{"num_hidden_layers": 25, "num_attention_heads": 1, "norm_place": "pre", "norm_eps": 1e-05, "rope_fraction": 1.0, "attn_scale": 0.125, "bias": "none", "init": "normal", "init_std_o": 0.00867, "max_grad_norm": 1.0, "warmup_steps": 200, "schedule": "wsd"}
Each number is 128 + 24 x the weight over the matrix's rms, rounded and kept within 0 to 255. Layers, rows and columns count from 0.

# layer 22 MLP up, 192x64, rms 0.238, rows 12-78, columns 0-31
[[ 78 163 122 116 135 113 121 140 152 148 122  99 158 134 111 119 135 103  91 147 137 131 136 136 138 118  76 107 132 119 130 129]
 [141 117 158 119 107  93 113 138 154  88 147 121  71 122 101 120 163 112 105 132 114 161  88 163 149 171 130 152 127  76 105 153]
 [146 126  95 121 191 120 124 170 150 132 127 120 112 142 115  84 123 159 114 125 125 116 133  87 139 103 120 147 115 122 116 129]
 [125 125 115 143 128 156 133 144 135 133 129 130 108  91 119 156 124 111 142  83 111 112  90 148 104 117 147 147 169 146 120 156]
 [139 129  93 133 118 120  94  72 105 119  91 119 156 155 141 153 126 116 103 151 154 109 150 123 137 172 141 137 124 133 131 131]
 [111 124 125 165 149 133 107 121 147 144 180 134 133 151 112  88 187 155 128 115 152 139 123  79 114 175  88 125 163 160 169 102]
 [127 143 147 127 143 161 114 138 139 139 137 126 126 162  98 153 106 123 154 182 134 166 146  87 132 161 152 120 133 114 109 138]
 [128 123 174 111 122 135 134 106 108 123 110 119 136 154 192 126 105 138 104 120 161 128  94 110 137 109 110 136 117 165 144 120]
 [130 153 105 137 105 118 120 131 148 152 100  97 102 133  81 128 133 170 145  91 132 127 158 172 155 130 122 133 158 168 129 147]
 [ 91 124 101  94 124 115 114  96 113 133 149 117 148 105 125 139 139 128  98 122 114 119 175 136  89 114 151 124 144 101  99 121]
 [149 141 151 125  75 110 150 161 143 115 171 109 140 115 136 137 129 143  80 125 120 125 146 126 118 127  90 139 123 128  91 175]
 [142 134 135 116 143 152 110 114 129 164 125 128 146 149 182 155  93 124 138 131 166 163 105 115  95 101 163 135  93  88  70 149]
 [120 162 145 130 127 170 114 144 101 144 149 128 126 130 118 113 136  96 120 141  94 130  51 140 138 117 111 147 190 138 135 125]
 [ 96 144 144 136 103 119 176 132 165 103  87 145 133 162  96  93 111 156 122 123 140 164 168 130 130 148 153 140 131 142 137 103]
 [110 117 123 143 166 132 107  94 181 128 140 125 115 145 105 121 127 119 151 117 134 158 104 114 140 104 102 133 151 173 129 128]
 [117  82 140 108 161 113 102 133 162 129  78 141 104 138 102 103 136 115 109 106 126 119 141 143 126 131 121 102 136 118 128  90]
 [112 153 131 103 113 124 112 117 110 122 137 110  89 184 119 107 117 139 138 136 145 132 125  81 123 166 113 107 133 136 126  96]
 [142 159  96 146 134  99 143  93 136 130 124 155 135 144 136 150  89 132 130 129 111 159 149  73 152 112 135 134 131 103 138 138]
 [ 97  94 106 119 134 111 120 105  80 118 113 137 126 121 136 136 109  98 110 117 130 104 150 142 113 152 127 106  94 135  77 129]
 [124  99 120 127 145 161 154 135 115 150  98 127 128 140 129  83  94 124  97 147 119 151 120 127 138 113  79 117 154 176 131  95]
 [151 108  94 147 117 133 112 119 157 141 125 130 136 116 110  95 117 129 120 112  96  96 139 139 143 168 118 126 162 159 100  92]
 [144  83 127 162 184 130 144 129 117 189 134 144 164 154 113 119  96 173 148 170  79 161 110 122 139 153 111 119 154  96 157 141]
 [ 92 150 111 145 131 182 146 134 114 141 134 114 118 123 127 130 126 165 119 119 124 121 136 132 168  53 129 134  96 101 136 153]
 [134 110 173 137 142 143 149 120  95 108 112 124 123 147  81  68  95 147 166 115 144  95 136 126 109 120 159 104 163 116 162 129]
 [106 166 118 101 157 134 138 136 128 140 110 117 165 161 136 152 123  85 128 124 125 148 140 138 155 140  73 138 131 133  95 127]
 [118 112 136 117 119 130 128  73  84 143 126 106 135 111 109 136  69 129 122 101 132  92 155 145 165 120 148 132  97 117 161 117]
 [140 163 140 121 120 149 117 178 157 123 108 177 157 152 141 136 146 122  96 142 128 132 165 126 146 140 121 123 120  96 135 141]
 [155 117 134 103 131 151 174 203 136 115 113  90 120 171 158  65 117 113  92  99 150 172 155 112 167 165 158 143 122 117 144 138]
 [121 144 179 129 124 136 149 154 143 102 113 100 157 144 106  97 118 136 114 101 138 125 139 131 151 129 125 123 136 158 163 104]
 [155 154 120 133 110 134 126 102 134 139 159 107 152  90 102 133 140  96 105 169 101 143 168 151 112  99 170 151 106 104 170  69]
 [121 185 122 125  98 132 155 142  98 124 130 126 134 141 171  91 136 186 165  99 132 140 111 135 166 139 159 106 151 187 172 168]
 [119 157 142 128 114 117 147 113 148 155 171 145 126  95 160 155  97 109 130  92 108 119 141 107 145 134 160 116 143 142 125 106]
 [152 127  64 159 128 119 197 113 104 154 120 130  98 158  89 140 172 140 113 171 139 131 174 177 124 147 130 127 153 134 162 132]
 [122 165 123 101 108 133 150 142 121  94 121 159 140 145 143  84 111 143 121 140 122 123 116 132 151 140 116  78 161 120 119 114]
 [129 126 119 135 113 121 149 132 155 143 140 119 136 160 131 113 106 118 131  94 139 118 134 145 127 133 139 129  97 141  94  81]
 [147 115 152 130 143 149  92 107 101 105 153 144 136 152 105 130 104 134 118 109 114 118 140 164 155 131 139 113 120 131 164 163]
 [146 130  86 148 128  98 125 144 134 103 156 126  87  80 127 118 111 160 120 121 108 107  79 141  87 135 109 138 165 107 157 123]
 [128 111 142 159 125 119 127 103 145 141 136 146 151 125 124 153 138 167 116 140 172 115 120 104 118 145 128  88 139 124 119 120]
 [106 141 133 132 103  79 149 134 143 120 110 174 175 135 106 162  98 112 135  82 125 195 143  69 114 174 155 155 159 107 155 154]
 [140 133  90 125 118 115 124 154 135 120 123 118 121  90 147 141 145 142 121 153 153 154 138 124  81 158 147 178 127 138  92 175]
 [134 116 142  88 132 145 121 165 106 134 147 142 121 104 140 145 111 200 139 114 181 134 136 126 164 135 116 171  83 122  83 122]
 [121 137 126  72 116 131 138 100  89 118 130 126 138 130 105 137 126 157 164 164 147 159 117  96 127 141 120 140 131 122 150  78]
 [102 171 141 119 106 147 124 119  87 101 136 140  84 139 149 118 195 118 140 175 198 122 126 152 188  82 133 106 108 109 124 115]
 [157 117  88 106 153 105 149 164 152 116 130 132 141 129 129 113 145 133  99 141 120 151 131 107 135 169 139  85 163 107 102 108]
 [123 149 136 192 128 126 119 133 104 122 129 114 143 147 143 126  93  85 134 149 101 128 100 151 119 128 140 118 138 146 125  91]
 [130 147 133 101 111 143 124 126 125 118 166 113  98 168 129 130 134 101  91 149 156 178 114 103 187 159 151 102 127 134 131 107]
 [166 132 146 108 175  92 119  92 172 137 104 151 109 148 147 108 123 142 146  91  78 129 141 128 119 123 141 117 114 147 110 149]
 [138 179 121 111 132  96  92 122 161 132 123 114 109 137 134  98 108  96 180 126  69 153 157 170 117 162 157 117 106 140 127 130]
 [ 77 141 102 162 126 157 156 136 104 155 104 102 156 128 133 102 133 103 130 141 134 130 190 140 150 108 115  78 124  96 107 126]
 [118 126 125 147 121  94  89 127 177 124 132 143 110 138 115 142 148 126 117 107 161 138 111 158 129 160 117 139  94 174 131 139]
 [126 147 107 114 136 143 114 121 150 104 131 113 130 146 119 132 109  99 102  97 126  97 147 148 177 107 142 143  88 121 137 102]
 [125 118 182 149 121 117 107 150  93 157 136 112 159 131 104 140 143 113 125 103 105 109 105 107 142 146 126 143 110 118 106 127]
 [115  66 113 135 132 118 112 117 132  99 156 107 127 111 104 155 121  96 147  94 144 111 103 105  82 136 125 108  95 165 120 140]
 [141 128 148 169  92  87 138 154 117 116 148 144 111 124  95 142 151 124 142 131 104 103 116 136 128 167 155 126 133 129 143 139]
 [ 73 168 152 137 153 103  87 128 111 116 118 162 129  80 105 153 109 128 136 102 163  94  67 139 137 160 131 143  85 131  90 105]
 [ 63 113 150 129 139  92 170  93 134 169 127 115 142 131 102 127 162 136 112 113 114 146  79 119 148 168 140 121 117 108 115 115]
 [ 96 135 110 120 111 141 148 146 109  89 129 154 122 166 126 117 115 129 156 143 104 143 123 142 131 154  86 138  88 142 111 100]
 [ 83 136  69  91 100 143 141 147 175 133 119 134 100 127 148 103 138  89 123  93 121  89 166 128 174 123 182  99 117 108 138 112]
 [124 150  97 146 124  77 134  92 116 158 130  98 101 168 129 159 125  71 109 130 100  85 170  81  96 109 146 122 140 158 127 121]
 [121 117 146 107 145 123 169  99 114 159 102 119 143 120 134 100 146 135  96 123  95 139 108 115 156 148 111  76 128 147 136 127]
 [133 156 145 162 123 143 101 159 128 135 117  99 152 130 106 128 148 136 147 120 113 120 122 123 123  98 133 135 154 143 170 133]
 [138 140 144 103 154  83 117 136 118 135 119  91 141 114 151 109 141 117 162 123 129 140 103 156 134 155 113 122 132 121 151 141]
 [167 140 155 139 121 114 114 136 112 132 129 120 172 130  85  87  89 106 132 144 106 141 147 144 116  99 101 128  94 110 113  94]
 [135 151 123  99 108 109 142 152 157 149 137 148 143 106 181 113 135 124 158 165  99 125 115 172 127 142 158 130 121 154 126 107]
 [ 92 118 140 130 133 156 118 147  68  82 116  94 103 117 132 120 171 134 164 162 112 127 133 107 175 110 101  88 101 103 154  92]
 [129  74 104 116 159 157 129 159 137 114 101 116 120 112 157 157 166 169 100 148 120 136 146 155 150 115 155 114 126 130 129  94]
 [138  87 169 146 153 134 151 128 162 113 130  87 122 113 108  79 144 143 110 106 139  93 119 138 123  90 150 121 134 101 149 134]]
# layer 22 MLP down (transposed), 192x64, rms 0.229, rows 12-78, columns 0-31
[[119 107 117 149 160 141 120 163 122 135 134 117 110 158 125 120 196 112 140 222 128 145 142 113 106 125 175 108 125 133 123 129]
 [131 165 133 135  64 135 121 117 134 148 138  54 104 147 130 141 121 126  89 188 102 122 153 155 159  92 109 113 136 139 128 111]
 [100 165 136 162 121 107 151 144 112 132 142 144 123 132 134 137 157 126 125 200 110 134 155 174 144 125 150 131 102 123 120 111]
 [125 110 133 150 117 165 122 128  81 150 130 125 136 160 134 100 110 126 135 190 135 145 135 144 131  95 115 113 112 142 122 106]
 [117 109 124  67 168 100 127 109 115 156 144 139 161 135 128 155 154 165 139  87 135 151 132 173 103 120 109  83 147 150 146 123]
 [114 101 108 115 142 103 101  99 140 113  76 122 164 165 128 117 152 161 130 148 111 119 144 156  92 104 114 113 119 163  88 102]
 [132 130 121  75 144 115 139 123 117 157 114 137 123  89 143 152 134 127 140 121 112 140 119 111 120 120 123 126 114 118 110  75]
 [112  85 131 151 147 123  97 169 115 118 151 158 100 109 105 140 123 151 138 127 140 119 125  93 144 123 130 133 123 137 164 137]
 [163 113 156  40 111 115  82 103 123  93 141 169 111 154 119 170  92 158  71 160 131 116 155  68 156 107 124 134 144 134 111 112]
 [140 145 106  87 107 115 129  98 153 133 136 110 147 114 102 156  96 143 139 186 146 124 144 130 128 126 125 109 129 131 147 186]
 [124 118 108 170 145 100 125 117 125 120 115 118 149 123 163 114 160 156 147  75  78 114 128 113 107 143 175 134 105 150 128 142]
 [115 109  97 173 111 119  84 109 147 132 134 106 141 103 116 110 131 128 101 183 116  78 153 105 141 165 138 153 135 123 129 129]
 [130 154 117  79 160 170 120 163 119 144 120 116 104 146 125 136 123 109 146 107 140 150  91 119  99  88 108 142  94 115 135 111]
 [120 150 124 121 145 150 110  82  91  82 151 156 170 126 139 131 158 127 124  47  71 123 145 177 100 124 110 134 109 125 138 116]
 [184 153 120 124 104 133 153 129 132 135 112 136 121 160 134 132 132 115 142 134 159 148 120  90 154 118 112  99 101 137 109 193]
 [127  94 149  96 198 145 133 153 102 141 127 150 146 104 137 125 122 127 112 115 145 119 109 171 149 159 156 149 136 130  99 130]
 [ 99 123 142 103 139 100 133 104 120 134 152 116 127 131 104 128 152  91 133  82 140 119 142  96 149 123 145 130 111 101 123 209]
 [127 109 123 236 103 135 122  97 135 114 117 101 156 131 137 112 138 133 140 125 116 151 130  75 127 154 153 135 108 156 117 106]
 [164 130 118  90  81 105 160 154 145 134 102 167 137  49 148 139 147 112 106 193 138 139  96 177 110 113 144 129 135 107 134 134]
 [111 126 152  65 127 152 110 169 165 104 110 145 131 125  99 114 122 142  79  97 111 151 153 109 140 114 103 123 112 116 137  84]
 [112 158 105 165  87 147  62 113 126 142 118  68 144 150 155  90 163  92 179 166 124 129 111 112 130 125 118 162 101 112 176 120]
 [137 122 144 112 110 145 114 129 108 137 144 151 110 110 155 130 122 148  97 151 110 110  91 174 145 160 173 143 130 115 177 136]
 [163 120 149 153 139 148 108 153 148  97 150 121 133 127 137 115 137 117 138  72 114 109 129 146 123 163 135 156 159 153 143  72]
 [173 133 126 166 173 145  96 169  96 138 153  65 124 117 110 106 145 134 116 154 126 131 100 140  97 142 161 170 117 137 126 141]
 [153  90 158 103 155 118 114 152 127 140 129 146  95 139 155  88 158 130 112  86 153 108 132 193  89 159 135 101 143 126 141 132]
 [141 115 146 183 149 162 137 139 104 133 142 118  98 123 183 126 117 122 167 193 154 112 148 113  94 137 114 112 120 136 134  86]
 [ 80 129 154  85 140 107 119 136 134 113 168 130 136 126 108 124 137 147 130  77 123 160 110 101  99 146 120 124  97 117  76  92]
 [106 139 133  28 130 157 123 125  68 118 113  90 131 164 154 126 167 136 107 255 136 108 119 157 110 147 120 154 132 139 133 124]
 [126 191 142 127 168 167  93 133 105 108  89 162 139 148 166 119 140  71 111 141  97 106 160 116 129 124 126 119  77 138 162  96]
 [127 135 119 162 122 169 108 171  97 133 157 118 120 149  93 143 111  85 141 142 118  96 112 155 113  90  74 119  96 128 124 141]
 [164 125 100  92  97 163 120 141 115 146 144 127 131 125 162 113 135 103 164  40 145 167 140 141 113 134 126 117 133 123 154 196]
 [124 132 154  80 124 127  90 157 106 118 162 138 105 150 172 121 122 139 107 137 105 151 101 153 119 105 164 108 118 115 141  98]
 [182 150 135  55 125 110 119 143 153 187 124 141  76 110 168 128 120  95 148 149 148  94 115 122 176 127 112 119 129  97  91 167]
 [129 127 133  92 118 107 134 100 134 120 107 194 120 131 131 129 128 135 116 116 163 123 144 189 130 140 110 118 101 149 116 107]
 [ 97 180  99 182 137 136 124 119 142 134 129 165 137 146 133 142 124 109 115 150 147 124 115  90 132 142 120 137 157 112 128 148]
 [132  98  92 107 104 140 162 101 146 107 128 165 132  74 154 106 125  76 158 149 129 145 146  83 122 126 136 147 123 118 107 121]
 [175 155 156  95 150 127 127 141 116 127 118 120 124 130 141 120  92 122 117 115 135 156 125  69 163 101 140 140 111  87 138  98]
 [146 125 133  74 113 167 134 178 169 102 113 127 134 113 105 140 107 183 106 108 129 118 121 159 129 125 167 137 122 133 123 145]
 [119 119 124  98 174 103 121 147 152 114 105 113 137  86 133  86 153 147 177 138 138 140  97 180 105 178 106 147 133 136 110 144]
 [ 81 130 108 139 182 119 125 164 129 103 126 136 127 109 156 125 107 149 118 151 135 132 120 139 138 111 137 127 119 105 122 154]
 [129 120 159 147 103 160 153 127 146 175  57 134 153 154 124 134  97 128 146 172 127 122 138 101 109 127 144 136 109 158 163 120]
 [143 115 129 152 182 149 133 138 139 110 123 110 114 122 114 135 158 148 109 112 153 113 110 111 127 110 104  96  89 142 114 150]
 [119  85 170 160 122 110 117 102  88  77 152 142 100 141 137 126 131 150  76 114 149 103 119 217 135  85 142 127 104 100 107 130]
 [162 135 154 125 143  99 104 146 103 159  90 122 145 121 134 129 133  93  88 105 105 108 133 104 153 166 168 120 116 116 113  86]
 [121  93 139 255 140 124 124 134 140 149  96 133 117 114 109 129 128 113 123 140 124 131 136 206 114 128 130 144 139 130 121 113]
 [130 137 157 168 148 136 124 142 145 143 131 135 181 106 119  71 117 107 141 161 102 132 112 160 142 183 114 162 158 126 130 134]
 [106 152 173 175 120 161 120 125 124 133  98 134 114 106 142 117 117 122 120 154 118 134 126  83 105 132 145 190 173 119 139 141]
 [164 128 174 110 170 144 124 112 138  99 117 143 139 134 162 119 156 121 112 161 156 118 124  91 148 100 159 124 125  95 158 145]
 [179 103 153  58 138 101 116 137 133 114 120 113 171 115 139 110 132 130 107 144  93 139 147 127 136 108 168 183 163 108 113 143]
 [128 131  92 115 166 107 157 119  87  93 135 119 139 120  99 138 139 130 134 137 112 126 147 142 117  85 128 143 143 127 116  81]
 [118 122 126  80 195 123 107 124 160 130 129 149 163 137 149 147 123 152 134  54 134 125  97 211 110 140 131 117 148 119 118 141]
 [144 147 124 118 129 112  81  96 140 114 125 148 101 125 103 158 192 134  77 142  91 144 151 135  65 133 121 110 123  94  82  84]
 [120 129 128 122 114 105 138 178 153 107 160 104  82 127  86 185 107 134 100 136 103 160 106  93 153 145 120 145 135 103 149 134]
 [159 116 104 134 115 124 137 102 131 105 180 112  86 162 140 126 164 131 140  91 141 119  85 160 105 127 163 106 121 113 139 135]
 [129 118 123 105 175 124 100  95 131 118 129 101 147  99 164 129 136 119  71 135  84  84  95 122 112 137 162 121 126 144  85  82]
 [148 162 119 173  85 135 134 138  96 113  94 123  72 111 157 117 124 134 126  76 163 109 122  49 123 122 142 145 112 120 151 125]
 [130 121 149 154 111 142 132 181 139 133 153 146 110 113 128 128 151 138 120  59 115 140 140 107 144 138 134 138 139 119 174 104]
 [135 173  66 157 130 109 141 127 114 139 153  88 148 126 123 114 158  91 117 112 159 144 134 165 116 163 195 128 152 160  81 173]
 [118 142 117 185 172 108 167 158 131 155 142  97  85 106 151 108 118 121 163 162 121 147 134 181 106 115 128 141 162 119 177 181]
 [132 114 147 169 101 100 153 139 154  88 124 110 137 106 118 107 133 122 133  99 104 139 139 116 154  79  98  80 131 162  92 153]
 [114 158 153 122 168 144 154 132  99  88 130 124 109 112 176 134 102 136  71 139 128 132 119 100 102 125 142 156 161 141 109 140]
 [126 134 145 120 116 136 141 112 140 148 121 143 113 148 103 144 103 133 111 153 126 158 155 101 106 155  92 157  77 160 142 106]
 [ 97 124 138  75 113 135 105 131 129  95 127 108 156 118 111 114 109 122 130 121 106  90  99 145 137 158 111 119 157 142  81 141]
 [151 122 125  97 175 106 153 116 130 168 133 155 127 140 135 105 127 140 122 129 148 137 142  78 116 129 123 118 114 141 169 126]
 [142 152 120  93 161 169 136 129 138 151 133 140 109 125 130 165 154  76  91 149  83 121 111 216  87 123 131 107 157  81 136 112]
 [148 173 119 142 106 133 151 125 110 126 157 118 111 166  86 112 105  99 103 116 180 166 149  92  96 154 114 147 138 123 114 170]
 [109 135 119 135 149 135 140  85 132 126 140 114 136 134 124 123 115 135  90  94 146  91  96 118 152 123  97 111 121 150 141 159]]
# layer 22 MLP gate, 192x64, rms 0.233, rows 13-78, columns 0-31
[[ 80 108 114 144  85  79 148  92  90 100 106 156 129 139 105 122 144 168 142 169 159 119  93 131  95 122 176 129 109 114  81  93]
 [141 139 133 126 121 189 129 179  84  87 143 122 145  89 137  86 125  76 136 103 159 124 127  92 167 120 110 103 116  76  85 153]
 [123 157 132 165 114 138 123 104  87 112  93 127 146 145  95 136 141 103 147 111 111 106 129 143 135 129 134  99 108 154  72 111]
 [ 92 149 131 136 168 167 166 119 110 137 142 176 172 112 134 139 130 115 104 119  96 160 139 116  72 146 117 109 112 124 158 118]
 [142 141 113 172 159 121 142 150  77 135 124 108  95 114 109 135 116 115 149 135 156  93 138 139 142 108 150 131 135  78 143 166]
 [ 86 129 111 151 132 119 106 105  90 177  97 102 110 100 119  79 143 126 121 103  99 132 116 130  95 138 125 128 150 168 136 136]
 [ 95 132 131 141 117 120 142 125 154 129 128 132 138 112 114 123 113  81 131 136 157 129 118 152 108 133 156 103  94 146 155 101]
 [144  91 152 108 129 134 154 125 136 119 144  88 127 141 123 121 129 159 126 146 139  75 148 117 106  95  85 133  97 158 139 146]
 [132 139 133 113 176  92  78 136 156 100 123 124 119 150 130 158 154 160 164 131 155 165 121 114 137 130 120 122 155 175 142 146]
 [ 83 172  82 129 165 145 145 125 113 119 132 134 165 137 109 127 110  95 126 101 109 125  60 119 125 164 147 145 129 138 136 104]
 [124 100  80  91 100  67 119 123 113 111 129 112 144 111  87 137 128 102 112 102 128 151 102  99 133 101 142 120 101 117 100 159]
 [138 149 160 112 106 124 133 111 117 167 113 100 157 127 137 130 124  84 151 173 116 119 128 127 113 132 110 105 105 167 142 133]
 [ 98 116 121 120 100 146 158 172 112 154 140 106  72 117 120 131  95 137 105 128 121 132 137 112 102 144 152 158 149 117 128 132]
 [ 92 131 116 131 109 160 107 147 165 107 117 138 124 110 103 139 135  92 155 126 140 127 120 126 156 102  94 149 140  95 105 137]
 [120 133 131 129 128 140 136 151 111 118  77 135  71 132 132 122 170 148 121 114 113 133 126 157 132 108 126 132 149 122 125 136]
 [111 107 145 132 109 137 127 129  79 151 115 157 117 160 142 124 132 108 127 119 169 131 128 158 121 123 108 139 144 140 155 100]
 [169 115 182  94  97 158 132  89 150 104 128 135  98 157 120 123 107 135 109 133 145 160 147  95 132 115  97 117 102 146 120 117]
 [144 131  94 138 143 145 143 146 135 146 154 107 149  68  92 159 105 116 113 165 117 134 149 139 103 124 151 144 110 157 140 138]
 [112  96 149  97 156 110 154 140 154 131 100 123 112 130  76  98 103  99 124  93 135 127 153 145 120 130 130  99 139 168 151 120]
 [141 153 155 168 129 108 137  96  86 108 136 132 115  80 133 136 127 153 110 117 123 139  94 103 128 129 126 125 190 144  94 147]
 [ 88 101  91 135 120 119 130 102 142 117 158 114 145 126 109 154 141 167 160 127  94 140 123 120 131 147 147 119  88 104 123 134]
 [ 70 150  60 101 134 151 140 123 101  92 146 101 121 131  89 104 116 122  79 167 166 106  98 127  94 114 126  97  77  99 110 104]
 [ 72 140  80 133 189 141 155 107 124 133 131 111  83  82 128  92 108 140  85 151 133 133 168 108  90 116 193 155 119 116 107 120]
 [127 124 127 117 132 127 136 186 124 114 167 147 124 151 151 100 113 118  98 121  95 142 130 134 173 142 130 106  99 142 120 134]
 [155 140 118 125 173 125  84 150 141 111 129 125  93 154 118  98 140 115 148 131 133 140 104  95 116 152 136  98 131  83  75 124]
 [153 121 124 123 136 129 160  83 136 148 121 127 114 105 115 163 130 103 137 105 120  96 173 136 132 108 155 138 114 114  84 148]
 [106 122 116  64 124 105 122 121 136 131 106 128 156 110 106 109 130 145 174 120 155  96 139 112 110 130 111 157 156 112 146 182]
 [105 145 121 145 152 132 139 155  69 140 136 129 109 126 121 111 123 146 161 104 133  89 164 128 117 152 157 102 106 128 103 121]
 [116 121 168 156 129 114 192 135 111  93 123 141 136 116 135 137 110 135 150 119 129 133 132 132 198 134 151 144 125 101 127 154]
 [ 98  64 103 153 139 111 145 146 160  66 130 124 138 159 135 120 134  95 153 113  84 118 147  74 123 134 144 134 147 137 129 156]
 [115 137 110 132 159 147 149 130 134 114 129 131 129 113 103 148 113 168 105 153 112  93 145 105 183 157 125 170 147 109 102  90]
 [121 145 108 115 158 136 163 151 165 111 145 154 155 133 142 101 129 135 129 119 136 129  69 115 142 142 144 102 102 107  96 158]
 [110 133 125 119 132 132 113 140 145 151 162 123 120 115 149 146  99 158 130 109 145 105  75 149 132 115 180 142 130 183 102 110]
 [134 166 105 152 141 131  97 116 166  74 161 114 113 141 124 126 175 159 165 120 172 119  92  95 133 153 116 152 186 123 149 133]
 [137 126 177 106 114  84 180 108 139 133 129 140 142  60 124 106  90 100 107 165 116 128 133 115 151  95 144 117 119 110 100 148]
 [129 100 128 134 133 144 147 146 128 112 110 135 125 117 120 125 116 156 119 140 163 101 155 109 108  84 157 160 112 128 114 108]
 [140  71 106 157 137  95  85 140 146 130 155 100 114 115 119 142  75 131 137 160 166 105 139 101 129  81 109 112 142 117 140 104]
 [106 119 139 162 127 137 124 147 112 131 165 139 125 173 115 125 103 146 173  76 137  77 149  82 131 103 139 136 154  95  90 147]
 [125 143 140 126 144 100 193 158 139 151 132 173 157 136  88 149 105 118 129 106 112 137 146 118 112 100 120 123 122 103 123 106]
 [166 111 142  98 133 127 110 176 104 163 133 146 113 120 101 137  41 146 111 148  83  83 137 109 108 150 142 149 120 107 102 106]
 [ 94 148 132 136 118 113 148 110 159 146  93 129 143  85 126 121 136 133  99 145 111  76 111 126 151  81 116 105  99 102  97 132]
 [127 117 146 111 128 108 142 135 117 154 132 141 129 148 122 153  84 131 176 153 123 140 101 134  87 115 132 138 157 158 121 107]
 [115 110 124 119 120 198  95 105 142 162 127 120 113 117 126 118 125 147 136 136 101 107 130 144 127 169 143  90 147 119 120 141]
 [162  94 124  97 126 101 142  94 122 137  98 105 114 131 139 115 123 119 104 121 135 165 129 143 126 134 150 152 104  82 150 114]
 [104 146 149  97 131 115 146 148 108 128 139 119  87 137 118 119 150  76 123 116 155 131 114 135 138 125 142  92  98 107  86 120]
 [119  99 148 123 147 127 137 156 138 141 106  95 126 114 129 168 168 105 130 162 129 140 119 143 128 116 115 140 126 159 105 145]
 [105  93 110 135 128 129 176 141 122 141 156 132 109 165 120 121 130 130 122 148 119 131 143 130 192 112 157 138 125 111 158 194]
 [ 69 157 104 119 152 133 150  89 140 144 121 119 104 145 121  93 142 137 155 147 122 103 165 125 155 130 102  90  97 154  93 135]
 [152 100 121 136 164 148 145 148  81 103 117 113 129 154 114 137 127 117 164 138 140 109 118 132 127  54 138 158 168  98 115 105]
 [ 98 112 146 121 158 148 134 117 131 119 133  83  57 136 147 121 138  94 137  87 143 115 133 144 134 112 127 124  99  93  73 103]
 [133 135 155 114 145  91 145 108 142  76 104 124  90 147 142  93 152 135  75 123  77 116 137 139  85 116 160 104 161 137 111 157]
 [134 141 146 109 109 126 116 148 120  88 167 153 109 135 163 128 125 109 106 108  74 142 134  81 106 107 130 118 153 151  80  98]
 [ 93 112 102  86 136 127 110 113 100  81 139 141 119 116 102 140 144 106 166  80 108 139 121 116 149 110 124 105 124 136 112 121]
 [132 152 178 138 160 142 117 120 111 138 132 144  82 158  94 113 163 172 105 122  92 101 111 105 117 138 145 127 130 104 153 129]
 [131 129 122 164 181 129 146 142 122 141  85 149 123 105 125 146 105 134  84 142 100  95  96 148 118 151 155 167 121 120 116  86]
 [ 91 128 137 109 147 132 156 155 112 111 109 175  93 131 135 119  99 157 125 131 100 151 176 140 124 149 117 118 158 160 174 129]
 [127  91 164 138 165  86 116 134 121 139 156 158  98 145 131 167 131 133 170 116 158 176 158 121 123 105 113  98 110 105 107 130]
 [ 99 121 121 148 128 126 158 138 161 154 162 137 130  95 140 145 133 107 169 151  96 123 159 150  59 107 149 110  95 149  91  76]
 [134  96 124 132 161 124 106 105 117 152 161 117 154 106 108 175 158 162 101 157 138 166 122 137 124 131 144 154 108 126  96 133]
 [136 115 107 122 148  96 148 139  90 119 134 151 102 138  86 158 135 160 122  70  88 114 101 142 128 139 128 101 163 149  83 130]
 [122 135 134 124 114 125 145 157 150 162 122 156 114 114 137 149  91  97 122 102 115 106 160 139 112 143 108 146 149 135 137 119]
 [116 104  91 136 148 160 128  90 154  76 144 122 115 100 171 119  85 153 117 115 129 107 116 147 149 120 129  86 171 125 168 164]
 [138 113 121 106 105 107 156 162 149 156 115 131 141 153 124 104 108 128 162 163 150 153 103 143  78 126 171  79 143 125  89 116]
 [106  86 123 123 124 125 131 159 166 145 141 199 143 162 149 113 111 130 139 142 113 118 126  84 108 143 123 126 135 122 137 123]
 [162 185 122 121 133 182 177 104 118 107 154 129 147 106 128 120 128 124  79 111 170 120 129 116 102  79  93 115 150 103 130 141]
 [150 133 118 155 165 171  97 135 115 145 151 126  93 145 140 147 151 107 111 115 111 166 149 129 117 155 205 101 103 114  73 176]]